Weights of a small GPT-style language model, trained from scratch on English Wikipedia.
Size: 14 layers, width 160, 2 heads of 64, MLP 448 SwiGLU, vocabulary 17736, 9.86M parameters.
Architecture: RMSNorm before each block, rotary positions, capped logits.
Training: a variant of Muon for these matrices, 517M tokens.
Each number is 50 + 12 x the weight over its row's rms, rounded and kept within 0 to 99. Layers, rows and columns count from 0. The size before them is the row's rms in percent of the matrix's.

# down: layer 7 MLP down (transposed), 448x160, rms 0.132, rows 228-256, columns 0-79
# gate: layer 7 MLP gate, 448x160, rms 0.232, rows 229-256, columns 0-79
# up: layer 7 MLP up, 448x160, rms 0.256, rows 229-256, columns 0-79
down228 116:69 43 58 82 51 50 52 76 41 49 49 44 35 44 46 47 57 63 72 58 52 16 63 35 58 33 54 41 48 58 44 72 59 35 61 52 66 40 57 76 42 55 34 50 43 45 50 53 52 61 63 23 65 61 45 12 40 48 47 46 41 50 67 65 75 66 42 37 56 37 42 26 75 47 57 58 53 55 41 54
gate229 086:41 48 29 65 53 45 66 53 66 67 42 53 36 60 56 50 50 49 47 67 49 48 39 44 49 59 37 41 41 58 57 39 43 56 50 21 63 49 36 42 57 68 55 59 38 49 58 52 38 36 33 57 24 60 59 48 64 24 58 44 46 40 48 46 58 43 44 61 46 57 52 55 32 60 37 42 41 45 31 25
up229 100:68 45 50 73 36 66 67 61 33 46 52 52 46 43 68 50 48 48 34 42 50 68 33 62 63 47 40 53 46 44 48 38 49 44 75 38 46 38 45 52 31 49 50 51 52 56 32 24 28 41 66 45 64 54 56 58 56 27 57 47 40 47 55 36 48 27 40 50 60 49 39 56 58 49 60 47 76 56 52 42
down229 100:36 32 59 51 28 52 41 44 67 66 53 55 21 50 55 40 41 64 56 55 58 46 72 44 51 39 63 53 56 68 65 59 48 65 45 40 56 48 36 50 60 71 44 43 37 43 67 47 37 37 46 55 46 62 65 10 50 38 63 53 47 42 44 57 63 51 61 38 53 35 46 49 44 33 40 35 50 47 50 61
gate230 104:42 68 66 53 58 40 43 39 49 57 69 54 47 87 30 39 54 52 38 56 60 51 52 63 55 38 27 52 50 75 32 71 46 39 32 46 62 60 52 33 51 42 55 49 48 32 59 52 51 49 45 66 38 49 47 27 43 55 56 49 45 40 28 65 26 58 57 67 48 68 36 63 40 56 53 26 31 59 43 54
up230 103:47 62 50 57 45 51 64 24 57 50 39 17 57 56 74 44 39 55 39 46 64 51 43 70 40 38 81 35 76 42 58 55 48 38 41 61 57 85 69 49 39 52 48 52 71 46 65 47 39 36 60 67 38 47 54 50 45 28 51 63 47 49 68 54 31 46 56 26 60 54 63 59 68 47 70 68 59 60 47 54
down230 098:44 45 66 45 48 46 20 47 61 50 63 69 73 43 37 41 55 62 36 42 61 52 51 76 36 42 64 50 50 60 45 47 45 69 45 60 46 57 61 35 68 70 42 52 38 22 54 34 41 50 37 65 51 57 59 34 39 37 25 46 52 37 50 53 29 56 54 52 49 45 38 35 42 31 45 11 51 58 36 56
gate231 122:76 45 59 33 40 49 47 40 54 37 41 42 54 41 52 74 49 55 53 69 34 41 49 57 54 62 54 50 67 27 60 51 55 38 45 35 48 73 50 53 45 66 43 50 47 46 27 36 54 57 36 48 72 38 49 65 56 63 51 53 54 36 54 64 57 44 40 49 34 32 47 45 22 39 38 51 49 43 51 74
up231 103:57 32 48 56 50 43 43 43 52 69 51 23 39 28 55 54 66 70 48 57 60 52 51 60 33 61 31 49 71 42 36 38 45 58 56 44 51 34 43 47 40 47 60 21 57 27 20 51 56 38 50 44 48 48 51 29 60 64 65 46 46 64 28 68 55 45 48 45 58 43 43 62 36 46 61 48 43 72 55 38
down231 115:32 43 50 44 64 51 64 58 65 66 53 51 51 58 52 30 39 49 39 52 54 51 69 62 36 44 55 50 43 70 56 43 69 56 61 67 53 53 62 58 45 48 54 73 52 43 68 54 31 35 58 60 31 50 24 26 45 51 39 54 53 61 42 63 35 53 50 49 79 32 54 59 63 53 63 48 60 69 62 36
gate232 102:38 49 63 43 40 56 51 44 26 45 47 59 44 40 51 62 43 55 62 43 56 46 55 42 70 48 56 60 44 62 48 40 40 42 51 57 52 41 78 57 40 38 48 75 75 69 45 35 39 41 70 58 52 37 45 62 53 62 66 41 41 44 59 37 52 32 46 49 44 38 45 26 52 46 48 52 50 42 39 40
up232 113:39 38 61 53 50 58 56 79 39 49 72 49 67 55 61 66 38 50 75 39 49 51 56 57 70 48 42 48 21 35 42 59 22 50 72 54 60 46 50 53 27 34 68 49 58 51 49 54 14 51 42 28 40 38 51 61 57 61 70 45 58 39 38 46 26 56 35 65 63 51 47 47 56 45 31 40 44 56 32 45
down232 116:14 35 52 63 52 44 83 50 38 50 48 64 57 36 48 59 63 37 50 53 54 46 59 45 65 60 61 62 53 37 58 57 59 37 48 45 35 22 65 55 48 60 61 49 56 38 45 46 30 55 38 33 47 60 67 45 42 62 75 40 41 27 63 38 53 32 39 41 38 47 53 40 42 58 49 61 53 39 37 44
gate233 113:48 78 38 51 72 37 58 70 72 40 37 40 50 48 43 51 71 62 48 66 52 44 53 50 52 52 48 36 79 58 63 65 51 42 44 67 41 64 45 42 55 56 45 48 59 48 46 36 63 66 59 45 47 52 34 64 36 31 60 50 65 67 39 56 49 60 45 67 48 69 35 46 61 51 43 56 45 58 74 55
up233 103:69 58 63 57 55 47 57 59 76 42 53 51 57 39 41 51 51 77 39 62 52 54 45 44 38 68 40 47 37 67 67 59 58 60 40 68 62 65 29 60 58 63 52 34 43 66 40 50 42 73 44 66 43 55 55 57 43 48 52 26 30 71 55 43 64 57 36 73 39 65 42 37 58 39 47 46 36 37 51 48
down233 114:40 62 45 43 54 49 78 66 44 44 65 63 33 48 48 50 74 56 27 71 56 45 47 37 36 46 51 54 42 35 47 59 64 35 33 49 45 57 27 53 38 57 67 51 66 44 28 33 56 67 34 36 40 60 42 58 59 48 50 39 35 39 48 66 38 70 51 56 61 54 67 42 56 29 38 55 49 48 63 42
gate234 113:42 47 50 54 27 30 64 33 60 54 66 59 80 49 49 61 19 54 53 40 41 59 42 51 70 34 31 44 69 45 60 25 57 60 48 51 71 53 50 54 50 44 43 74 57 48 46 52 42 60 44 29 50 42 48 62 79 18 60 75 58 35 48 61 64 37 57 60 39 53 51 23 60 42 55 48 50 37 60 43
up234 109:58 52 23 33 47 65 48 16 57 43 38 60 13 38 46 49 55 69 38 70 68 77 38 63 19 41 59 54 55 60 42 79 46 75 57 64 53 41 36 74 54 52 54 52 33 50 46 59 34 53 45 34 52 49 32 53 71 33 54 39 53 50 52 41 46 82 35 41 56 64 65 67 51 48 54 51 45 53 56 53
down234 117:69 53 45 51 52 53 51 32 37 57 65 39 86 76 52 58 61 54 64 33 49 65 51 45 69 47 72 57 36 59 64 18 62 31 47 54 56 54 62 62 66 63 53 34 53 42 52 53 41 57 42 60 51 46 68 78 23 44 66 29 48 35 37 64 44 57 55 58 49 53 57 64 51 51 57 65 65 54 55 60
gate235 073:31 55 46 39 45 59 52 36 34 71 42 55 54 61 62 38 42 55 39 54 84 42 55 36 33 49 48 28 43 63 34 51 81 66 43 54 30 45 36 73 34 49 43 47 45 51 44 42 58 49 54 66 59 34 73 47 56 40 44 59 57 60 44 50 28 33 55 36 67 37 37 62 45 48 46 29 62 52 43 62
up235 089:46 44 51 46 57 56 62 39 39 39 41 47 45 43 68 17 47 43 38 63 68 39 31 40 44 42 64 19 58 46 36 58 51 58 61 64 24 52 43 44 32 38 57 54 44 44 62 25 52 46 41 72 69 40 74 64 44 52 44 56 46 58 58 65 39 42 51 49 63 37 59 67 42 34 59 48 61 51 32 63
down235 062:41 62 26 64 39 74 64 65 41 46 57 44 53 53 56 50 43 54 48 49 64 64 63 55 41 42 32 49 56 50 45 41 51 64 75 39 39 41 65 56 41 62 29 48 42 48 48 59 53 66 61 46 54 38 53 78 66 50 41 62 56 55 57 29 47 48 59 79 45 59 48 58 51 76 42 60 62 46 69 66
gate236 107:59 56 51 28 56 40 42 44 53 44 66 41 60 51 53 70 51 48 34 52 66 63 49 48 50 57 59 44 50 46 58 70 57 39 58 74 60 45 62 53 35 89 68 55 60 80 64 37 70 46 36 71 61 52 55 61 56 55 64 45 61 40 60 46 78 67 44 36 48 40 74 39 47 46 47 29 35 51 34 32
up236 105:31 49 56 43 65 55 61 47 56 41 48 43 56 38 34 46 44 55 33 50 50 56 67 30 67 39 59 52 60 53 49 41 64 65 63 34 39 38 64 31 67 51 38 70 21 56 46 47 49 54 55 38 67 45 26 55 41 59 25 50 52 43 61 36 67 51 45 64 33 77 54 46 64 32 47 30 51 67 64 40
down236 116:46 41 31 63 63 39 29 49 53 66 76 62 49 50 54 57 49 40 63 59 44 53 53 55 36 51 29 32 25 57 61 64 62 70 47 19 53 54 81 62 51 41 38 31 33 51 69 50 39 53 60 65 43 44 55 52 47 65 46 42 74 59 52 53 26 60 43 59 17 54 57 53 55 65 48 48 53 58 52 47
gate237 087:74 44 41 47 50 37 47 59 60 64 41 50 47 50 49 44 36 29 38 55 47 64 40 35 56 54 45 67 35 62 75 52 39 48 56 52 30 60 39 62 47 35 68 35 43 53 63 26 47 58 55 46 56 66 48 71 63 58 37 52 16 47 57 43 33 50 54 55 66 51 44 69 46 54 59 18 61 75 57 56
up237 083:47 52 29 39 43 54 80 39 51 54 52 48 47 54 76 60 48 60 34 55 54 71 44 54 55 57 55 77 60 59 71 39 59 65 45 48 75 35 51 66 52 39 55 53 62 57 62 50 43 65 45 34 51 66 48 74 63 52 64 54 58 47 42 40 54 35 32 60 44 59 50 50 57 66 42 50 51 51 50 38
down237 091:56 62 50 41 51 32 41 45 63 56 45 52 30 47 52 47 40 43 34 48 52 65 48 40 41 42 60 64 65 49 58 75 45 55 53 67 53 23 44 44 54 33 48 38 61 46 61 14 35 49 61 54 28 49 55 25 54 52 54 64 18 42 51 48 56 44 48 38 51 51 51 57 60 40 45 50 66 81 38 41
gate238 085:38 50 47 50 48 37 64 73 29 48 42 59 46 34 49 27 52 54 39 71 49 43 59 44 47 70 24 56 55 53 52 51 54 55 75 61 35 63 74 59 49 52 67 27 61 40 61 40 46 54 52 49 46 66 58 65 47 52 41 58 43 60 45 47 53 32 51 50 67 52 65 42 59 46 49 50 56 70 66 54
up238 089:60 54 28 60 52 52 49 52 44 53 42 60 52 36 71 37 43 50 48 59 48 55 54 53 40 71 45 61 61 45 68 33 61 59 48 60 66 46 69 24 62 66 47 64 74 67 65 44 40 66 57 32 58 68 52 42 47 77 31 33 40 54 63 40 58 53 45 55 53 37 62 54 60 57 48 58 51 38 58 60
down238 089:43 56 48 61 52 40 29 45 34 40 46 52 33 26 59 37 63 45 48 47 45 71 35 44 56 56 41 50 51 45 60 30 54 22 66 60 48 44 59 38 41 52 64 58 75 68 67 31 20 62 69 60 68 47 77 50 50 58 51 32 46 71 46 42 52 59 48 51 46 44 46 37 29 40 42 52 61 51 49 45
gate239 117:50 44 47 39 47 48 47 57 52 39 46 44 46 60 64 34 50 37 57 64 37 42 54 36 57 54 54 60 54 75 60 51 41 31 76 46 69 45 51 38 59 40 52 36 25 65 69 60 51 66 55 60 35 65 61 56 58 52 57 36 66 61 45 64 54 38 48 51 57 36 54 53 14 34 53 64 52 49 44 58
up239 117:58 21 55 46 46 48 51 47 50 40 53 68 42 70 48 86 46 58 50 70 37 28 63 48 40 40 56 40 38 31 43 34 49 44 57 32 61 53 67 35 52 64 46 45 46 60 64 48 33 47 47 61 59 57 60 36 42 58 49 53 34 30 63 60 53 41 50 41 50 40 35 41 55 40 21 51 59 32 61 63
down239 124:49 63 46 40 64 58 51 43 71 42 47 50 48 42 62 63 53 58 49 54 19 60 53 46 39 48 49 41 25 81 59 67 44 43 46 48 43 47 54 24 78 61 58 56 22 44 40 24 45 53 60 46 54 47 45 51 60 37 50 68 45 55 28 61 92 49 39 51 34 51 42 44 57 48 39 59 34 54 55 43
gate240 086:36 55 49 49 53 65 46 49 36 33 50 47 32 55 52 26 65 49 39 40 33 66 61 55 55 76 77 57 24 68 48 51 41 26 41 47 41 57 49 71 60 53 41 52 50 33 43 58 55 59 49 38 58 47 53 50 46 64 51 67 44 63 52 51 25 57 39 42 33 65 68 49 61 58 34 55 57 64 63 48
up240 088:45 48 54 46 65 49 39 68 38 42 30 52 33 62 31 47 50 47 36 37 54 29 54 55 58 91 54 70 39 58 46 42 56 38 31 60 55 47 48 49 54 62 53 47 54 41 50 50 53 55 66 69 48 47 45 66 63 50 58 55 54 41 55 33 64 54 36 34 37 62 58 53 50 73 53 47 45 62 29 49
down240 083:47 29 79 43 69 43 49 59 46 49 58 43 52 68 44 36 65 49 27 26 45 59 38 60 72 38 73 49 49 32 48 35 58 31 45 48 42 65 40 75 40 41 78 61 64 53 54 47 40 42 58 51 69 57 45 59 45 61 43 54 52 66 54 43 49 70 40 51 22 49 58 42 59 62 51 57 54 46 66 66
gate241 084:59 15 68 45 53 52 44 44 56 41 56 50 28 49 55 37 41 48 40 43 56 40 81 52 40 62 64 37 58 65 33 63 64 40 52 75 62 56 73 41 36 44 60 73 60 36 45 53 57 41 50 78 48 41 25 56 41 53 56 60 37 55 44 55 57 32 62 50 65 45 61 47 43 39 55 43 39 56 41 60
up241 087:65 62 56 45 44 43 57 33 73 63 49 52 51 57 76 46 72 21 65 54 47 57 47 51 47 55 47 66 47 48 42 52 41 31 35 51 37 60 40 51 49 47 53 51 45 11 56 31 35 38 54 56 50 67 67 28 58 55 59 42 59 42 36 36 68 50 41 34 62 47 48 47 40 41 47 48 54 43 62 44
down241 060:61 56 85 32 70 28 45 37 48 56 38 45 43 61 49 48 58 49 44 38 35 37 60 46 56 55 62 54 44 55 52 60 43 39 54 66 42 66 35 40 41 50 60 47 54 55 56 39 43 37 32 71 68 45 24 27 33 49 49 61 39 52 43 59 56 51 57 31 54 35 50 45 38 27 63 30 37 56 40 59
gate242 099:55 58 54 51 43 55 56 42 34 57 58 60 62 47 45 39 41 43 52 42 35 64 69 50 18 59 45 56 55 34 57 51 36 69 56 62 66 46 62 58 55 58 52 52 43 47 36 32 58 76 61 72 46 46 42 52 33 60 40 93 25 36 45 41 53 46 60 51 46 43 47 61 47 47 62 33 53 34 47 32
up242 100:53 45 62 37 49 41 34 53 35 53 52 34 47 61 41 47 51 81 58 58 57 57 51 64 50 35 43 63 60 77 43 33 48 53 34 55 39 56 53 61 60 40 39 50 46 38 60 42 50 62 63 54 63 35 38 67 52 48 61 46 56 51 35 40 27 44 35 36 19 56 49 49 49 45 49 41 44 64 53 62
down242 103:32 39 58 49 56 45 55 41 65 46 47 40 50 41 24 54 50 48 50 38 37 72 39 65 42 56 54 35 68 47 61 48 35 64 46 65 31 54 75 57 27 48 45 58 48 58 51 66 55 42 60 71 34 55 34 41 44 40 27 83 60 66 49 57 46 57 55 51 43 59 44 65 36 47 43 38 63 38 64 48
gate243 085:47 60 54 65 63 47 52 35 49 36 33 57 45 53 30 49 24 46 21 34 43 44 43 65 55 65 46 52 52 53 63 86 51 44 38 46 49 42 61 37 49 56 56 43 44 49 36 59 43 30 44 56 58 61 73 68 59 53 64 54 57 48 37 46 58 57 46 63 51 43 42 69 44 51 68 56 54 45 63 23
up243 085:51 38 66 45 59 65 46 56 36 37 60 28 49 41 50 54 37 52 47 50 42 46 41 41 62 51 55 68 64 67 61 46 74 61 73 53 42 47 45 55 44 41 51 53 43 45 42 36 42 48 56 56 65 45 40 58 74 56 58 53 48 34 43 58 54 39 74 41 55 27 50 40 72 45 43 31 57 62 47 36
down243 075:55 68 10 56 37 59 43 69 47 45 48 56 61 34 52 43 50 52 43 33 49 46 59 29 33 50 41 63 49 57 44 43 27 49 42 58 67 52 51 57 53 69 28 54 66 56 41 48 63 50 65 52 47 40 61 43 56 49 50 43 54 62 49 45 66 53 43 69 50 44 51 69 57 76 54 55 42 33 49 61
gate244 085:46 46 62 33 59 46 71 58 43 46 26 64 54 30 36 75 29 61 16 59 59 45 63 40 56 39 58 47 39 65 29 20 55 38 48 46 79 23 50 43 41 53 49 50 42 34 47 71 43 49 42 37 50 40 62 62 37 48 39 61 40 28 55 47 49 30 64 52 63 63 44 50 48 54 61 66 49 53 57 48
up244 087:78 43 42 55 61 46 56 60 62 38 52 59 55 43 74 47 49 38 48 48 35 57 47 51 47 42 55 44 52 28 33 49 83 48 79 56 60 60 49 46 63 43 59 51 62 69 55 34 48 57 52 56 59 46 58 49 67 50 50 90 64 49 50 37 42 49 50 28 49 39 33 50 52 42 55 32 49 72 29 29
down244 082:64 57 43 52 41 48 39 52 41 56 46 51 41 42 29 53 61 68 57 63 54 32 68 36 35 62 43 68 46 70 41 43 60 63 37 35 56 34 23 46 65 44 31 45 35 44 65 53 70 43 39 25 67 38 34 74 30 36 40 40 57 35 47 57 44 46 35 50 45 68 48 67 56 63 58 57 33 59 49 87
gate245 102:49 67 49 42 44 51 57 59 43 36 40 42 51 37 47 38 43 52 52 64 32 46 69 54 57 39 43 54 44 67 64 39 55 36 67 55 36 55 64 44 49 43 47 28 59 75 57 43 30 42 38 51 53 58 56 50 39 46 26 44 34 27 75 58 32 33 41 72 65 55 59 33 63 43 68 40 30 37 38 56
up245 097:48 62 36 47 57 33 26 74 52 53 39 19 50 48 39 36 39 52 40 60 59 41 39 61 50 37 34 45 58 55 55 52 45 55 45 28 53 44 36 38 84 53 49 50 42 35 50 54 48 35 44 46 50 43 64 45 37 45 28 69 46 44 56 61 67 18 32 44 57 29 59 68 33 64 42 67 53 37 71 56
down245 113:48 55 59 49 58 60 64 39 47 46 60 53 42 43 61 53 38 34 63 54 40 38 62 48 54 31 43 56 39 55 32 33 57 16 66 51 49 58 37 42 58 58 31 49 34 83 53 36 65 49 65 57 69 43 58 30 40 43 12 50 52 35 63 63 38 69 42 55 50 57 45 53 60 34 40 47 30 30 29 51
gate246 114:47 40 48 32 55 42 30 43 62 83 58 53 73 41 28 49 32 58 59 45 50 50 50 36 67 58 46 50 44 37 50 65 60 55 62 65 55 53 43 43 61 64 59 40 77 49 69 71 32 70 63 60 63 46 65 51 73 58 31 59 60 45 31 31 25 36 48 50 31 56 68 64 54 46 77 49 50 48 48 59
up246 114:64 52 49 50 38 64 39 76 62 54 31 53 43 62 56 43 31 57 42 76 31 31 55 40 66 69 52 67 47 32 40 72 42 35 49 45 57 67 41 50 38 52 49 39 59 66 64 53 42 69 30 48 49 50 51 58 52 59 32 65 63 59 32 45 66 36 35 52 59 63 69 65 63 60 40 42 68 32 62 57
down246 120:78 62 59 44 49 45 68 38 55 53 33 46 72 83 38 52 43 41 66 50 68 64 47 40 42 57 57 55 41 51 52 66 47 41 54 67 36 50 72 55 55 51 45 55 48 57 56 71 68 68 37 26 48 68 39 53 57 47 56 43 46 37 38 53 46 47 44 58 55 59 48 41 59 52 58 29 56 72 44 66
gate247 119:38 37 58 29 58 60 40 51 60 50 48 47 60 52 36 64 37 53 53 22 46 50 67 57 43 42 53 56 53 59 35 48 37 49 48 45 58 43 50 67 60 47 49 45 36 77 77 45 46 52 49 30 53 63 45 52 54 77 24 41 63 28 74 54 46 52 58 46 40 71 29 78 45 47 41 34 52 51 31 41
up247 105:55 35 33 53 52 49 45 64 63 60 44 54 74 60 42 47 48 44 47 60 51 77 54 57 75 65 46 28 36 45 53 53 63 56 43 48 44 65 59 69 58 59 53 60 43 57 43 60 57 67 52 39 47 48 58 63 49 35 73 52 45 62 45 59 43 56 47 47 36 36 48 29 47 58 35 68 63 37 60 76
down247 118:43 48 34 28 52 55 57 50 39 49 31 52 41 27 38 55 49 36 42 58 34 56 39 51 47 72 47 48 18 43 53 48 64 33 45 64 52 58 44 65 72 64 52 35 40 58 48 57 50 82 53 58 35 52 41 37 64 34 62 43 43 65 37 37 51 49 55 65 36 51 73 27 49 42 57 40 39 69 46 67
gate248 083:62 50 54 57 65 62 51 44 52 64 60 62 49 38 58 40 48 46 56 65 64 60 48 50 72 35 43 63 35 52 40 53 55 51 61 61 54 52 51 48 45 72 41 60 14 63 39 49 34 47 45 56 54 58 49 59 56 31 38 55 33 49 77 45 62 46 60 57 56 58 46 64 49 47 42 53 48 73 61 51
up248 089:57 56 30 58 55 36 45 53 23 43 54 46 45 56 60 53 50 60 43 42 53 30 68 62 45 56 43 43 72 17 49 61 60 44 23 52 54 37 47 65 63 39 42 69 57 54 74 44 48 54 51 36 45 38 48 64 55 50 39 74 51 58 57 45 66 59 57 51 46 43 33 43 26 39 44 55 58 68 60 33
down248 085:59 57 62 54 40 61 39 44 37 53 26 54 44 53 49 62 42 59 69 41 59 67 39 69 37 65 37 59 30 50 52 58 59 47 60 61 51 62 45 46 66 57 34 34 55 53 40 50 63 70 51 49 49 53 76 51 58 57 59 21 50 38 59 49 47 58 48 37 58 44 38 51 63 66 51 41 57 51 47 74
gate249 078:36 65 73 55 40 57 36 29 59 38 64 53 25 36 51 51 56 35 42 33 63 49 50 52 69 52 47 47 38 60 56 57 49 57 49 66 41 54 63 65 28 36 42 44 50 35 59 37 58 45 50 62 40 58 23 61 55 15 77 37 39 58 32 56 54 61 45 20 48 63 55 63 50 57 39 55 62 47 33 29
up249 099:43 64 63 54 43 50 40 43 69 23 60 71 46 40 37 44 67 33 53 55 65 65 35 58 66 42 40 34 49 55 55 62 52 47 33 63 51 43 63 53 38 42 36 49 65 40 47 41 65 44 22 54 31 49 38 55 76 25 57 23 35 53 59 57 60 55 45 43 45 65 45 53 52 60 27 44 71 56 27 40
down249 080:56 39 55 58 43 50 49 21 51 41 33 49 42 46 48 50 41 73 55 50 64 20 59 57 51 61 66 41 52 69 54 54 42 55 23 42 42 50 40 33 71 75 36 44 44 35 65 49 51 37 46 41 55 37 23 35 51 44 74 51 40 57 50 55 79 54 63 26 69 56 64 50 52 36 51 57 49 61 37 60
gate250 078:48 33 52 41 62 58 55 70 45 38 73 61 30 66 38 50 39 47 48 50 39 57 50 45 41 52 46 56 65 62 77 46 55 44 55 52 60 37 48 24 70 50 44 37 57 55 33 42 55 29 43 37 61 40 52 46 56 51 54 56 44 57 32 44 54 76 38 32 68 71 42 66 56 47 56 56 54 58 23 67
up250 081:54 46 28 39 49 32 58 75 43 45 46 48 56 73 51 53 46 26 40 48 44 58 50 63 66 59 51 26 34 32 66 63 67 45 51 52 33 39 53 62 54 44 45 24 43 39 51 48 57 52 46 31 51 48 62 60 56 66 42 48 33 37 66 49 45 55 70 49 70 37 39 58 48 60 20 46 58 29 51 37
down250 069:57 43 61 39 57 41 45 44 26 46 43 40 39 39 64 35 62 61 66 54 59 36 48 55 65 70 66 57 38 41 50 50 48 43 51 79 47 50 23 33 35 62 60 44 56 57 57 56 46 51 47 46 67 41 40 42 40 43 81 62 54 65 39 73 58 57 57 18 72 45 59 42 49 26 59 48 61 61 43 44
gate251 081:74 35 62 41 43 40 32 64 41 62 54 48 31 47 42 35 38 46 45 88 66 47 45 49 33 32 52 38 31 39 65 41 56 56 51 34 64 37 39 29 39 44 54 32 59 81 56 56 53 44 61 44 42 58 53 55 49 52 40 61 46 46 50 63 37 49 58 75 68 69 44 45 44 29 37 61 52 48 25 41
up251 085:68 57 49 60 46 61 39 45 60 48 37 49 26 36 32 48 52 50 88 58 42 52 58 39 46 50 59 67 54 39 37 40 58 66 46 35 47 69 32 38 55 44 45 60 50 42 26 51 38 65 45 75 48 42 43 42 47 39 24 55 50 62 46 42 73 29 28 51 65 39 42 68 46 46 50 43 52 39 46 41
down251 079:55 49 43 61 36 65 49 52 39 52 44 55 83 47 51 35 49 60 45 50 45 57 32 46 46 53 48 61 48 63 45 31 56 67 59 65 52 63 51 50 67 52 23 39 54 63 89 35 75 58 64 43 65 49 47 46 54 37 71 57 52 38 48 41 43 62 48 50 41 63 47 68 61 54 38 68 49 48 77 64
gate252 127:23 45 50 32 64 41 55 62 44 30 51 54 42 39 28 43 38 48 31 56 64 72 47 65 57 41 57 57 42 58 48 53 45 35 37 76 56 54 58 40 50 28 53 60 43 18 56 44 34 49 43 37 37 61 63 17 43 49 34 53 52 40 59 65 31 62 52 48 46 51 77 50 45 44 62 47 56 55 57 55
up252 123:53 44 68 39 51 32 53 30 50 42 49 59 19 46 27 49 47 49 30 59 64 51 47 87 69 35 43 58 37 68 30 62 36 23 33 59 46 44 43 35 47 47 46 38 49 28 50 51 29 27 37 61 33 45 41 40 44 58 31 37 34 51 50 67 65 64 55 57 63 43 44 55 55 42 64 61 59 51 48 65
down252 093:56 61 35 49 54 57 68 67 43 37 45 44 23 43 60 51 55 55 29 65 52 37 51 37 61 48 55 54 32 48 44 65 41 67 50 51 37 37 48 48 50 41 47 27 46 66 54 52 38 52 29 43 51 57 56 00 59 66 54 57 62 41 54 66 66 32 43 61 59 57 41 35 60 63 37 53 60 60 42 61
gate253 094:34 56 34 57 45 54 57 65 57 40 41 51 42 44 45 47 47 39 27 70 49 32 59 52 44 31 52 48 56 67 50 67 28 35 52 28 17 35 45 47 29 45 45 25 73 43 29 35 43 64 58 51 57 44 31 61 42 79 43 59 49 56 39 63 49 35 54 79 59 29 55 80 57 56 42 52 47 60 59 68
up253 089:50 55 53 48 57 65 64 62 59 49 58 46 38 51 62 45 51 67 51 78 43 32 60 44 49 69 24 57 52 59 55 42 31 34 26 49 48 46 48 51 59 59 43 47 69 77 46 53 36 52 39 26 56 54 44 53 42 41 32 75 50 62 40 81 69 39 32 43 42 63 41 57 52 59 65 50 68 56 57 45
down253 088:69 34 69 42 55 42 43 41 70 63 51 55 34 47 44 49 44 38 54 40 41 48 39 72 69 56 55 49 29 38 43 65 47 38 38 55 44 34 58 43 32 44 63 34 51 31 29 54 39 79 72 52 33 59 54 25 35 61 52 63 27 59 44 47 72 45 47 47 73 43 51 39 47 41 58 50 60 69 50 44
gate254 094:74 30 69 51 35 57 49 56 34 39 50 55 54 56 67 31 51 55 43 67 23 47 59 49 55 48 48 54 49 46 47 38 49 31 26 51 48 53 49 59 60 38 64 46 71 60 42 82 69 43 53 19 25 47 47 63 45 67 62 55 54 48 46 47 59 48 56 59 50 32 50 51 49 75 92 38 60 65 44 62
up254 092:44 63 66 36 44 38 66 48 51 49 40 38 55 36 49 51 61 31 65 52 44 44 54 46 37 61 46 71 39 41 43 49 44 35 73 53 47 53 58 68 59 46 48 30 53 55 44 63 45 48 58 48 46 62 39 71 44 58 45 69 24 52 22 55 54 31 35 42 49 43 43 68 56 60 48 53 63 57 32 48
down254 097:33 59 57 50 50 53 58 48 29 59 38 48 29 41 39 57 37 45 39 45 30 71 37 52 55 54 50 49 22 49 58 54 65 31 34 31 53 56 43 52 41 44 58 58 72 61 35 38 44 43 57 33 54 52 55 47 27 57 56 53 62 39 65 57 55 56 62 40 42 43 42 36 59 34 58 49 35 47 30 51
gate255 118:46 42 59 36 60 44 47 37 67 45 43 59 48 56 54 47 44 43 59 49 48 36 35 58 63 44 57 41 40 45 66 58 56 28 59 63 60 47 52 47 47 65 66 51 59 46 54 38 35 42 35 60 57 61 26 44 41 41 44 44 31 51 49 70 36 43 39 56 51 56 59 44 24 11 48 51 37 54 35 51
up255 110:32 51 36 58 56 58 62 54 39 35 34 32 32 61 48 48 51 54 64 59 41 50 43 31 58 46 50 57 44 28 53 35 67 65 71 25 35 52 49 57 55 57 52 36 48 61 52 62 65 51 68 55 55 44 57 67 42 48 53 25 58 44 57 48 50 70 52 65 58 64 50 51 44 48 37 46 36 48 47 44
down255 089:52 47 47 43 60 26 60 36 42 36 49 50 58 47 48 45 43 39 18 49 44 60 37 28 70 48 23 45 29 45 40 48 33 63 51 46 57 61 46 28 51 51 39 56 38 43 63 64 44 33 38 61 58 60 55 67 41 39 42 44 68 45 60 53 19 56 44 75 54 54 56 39 39 47 23 70 63 49 52 52
gate256 098:50 64 44 61 66 51 59 50 65 46 48 51 61 55 65 33 63 48 27 37 44 35 64 57 61 65 36 51 61 60 55 59 52 53 38 61 40 48 57 37 68 47 49 55 58 59 62 56 30 53 46 57 55 37 76 52 66 26 39 58 58 69 51 61 86 40 33 48 59 59 58 47 54 69 45 66 45 37 63 42
up256 101:46 58 52 70 46 55 48 51 40 35 38 47 35 30 31 55 63 41 47 65 48 54 70 50 34 78 49 34 50 62 63 47 30 51 41 40 59 49 55 67 58 37 50 70 70 67 37 51 77 61 49 45 56 65 62 57 28 40 38 59 42 58 50 54 63 48 61 34 65 46 24 55 63 79 58 59 63 52 56 48
down256 107:39 47 52 36 64 56 63 43 65 48 72 65 46 48 79 28 39 53 67 47 51 52 45 57 72 48 48 54 49 45 66 47 53 60 80 56 47 51 71 34 63 45 53 30 54 36 72 38 30 46 35 49 42 56 41 74 58 78 49 65 71 53 46 41 44 56 40 78 69 50 49 61 47 38 45 47 37 29 50 46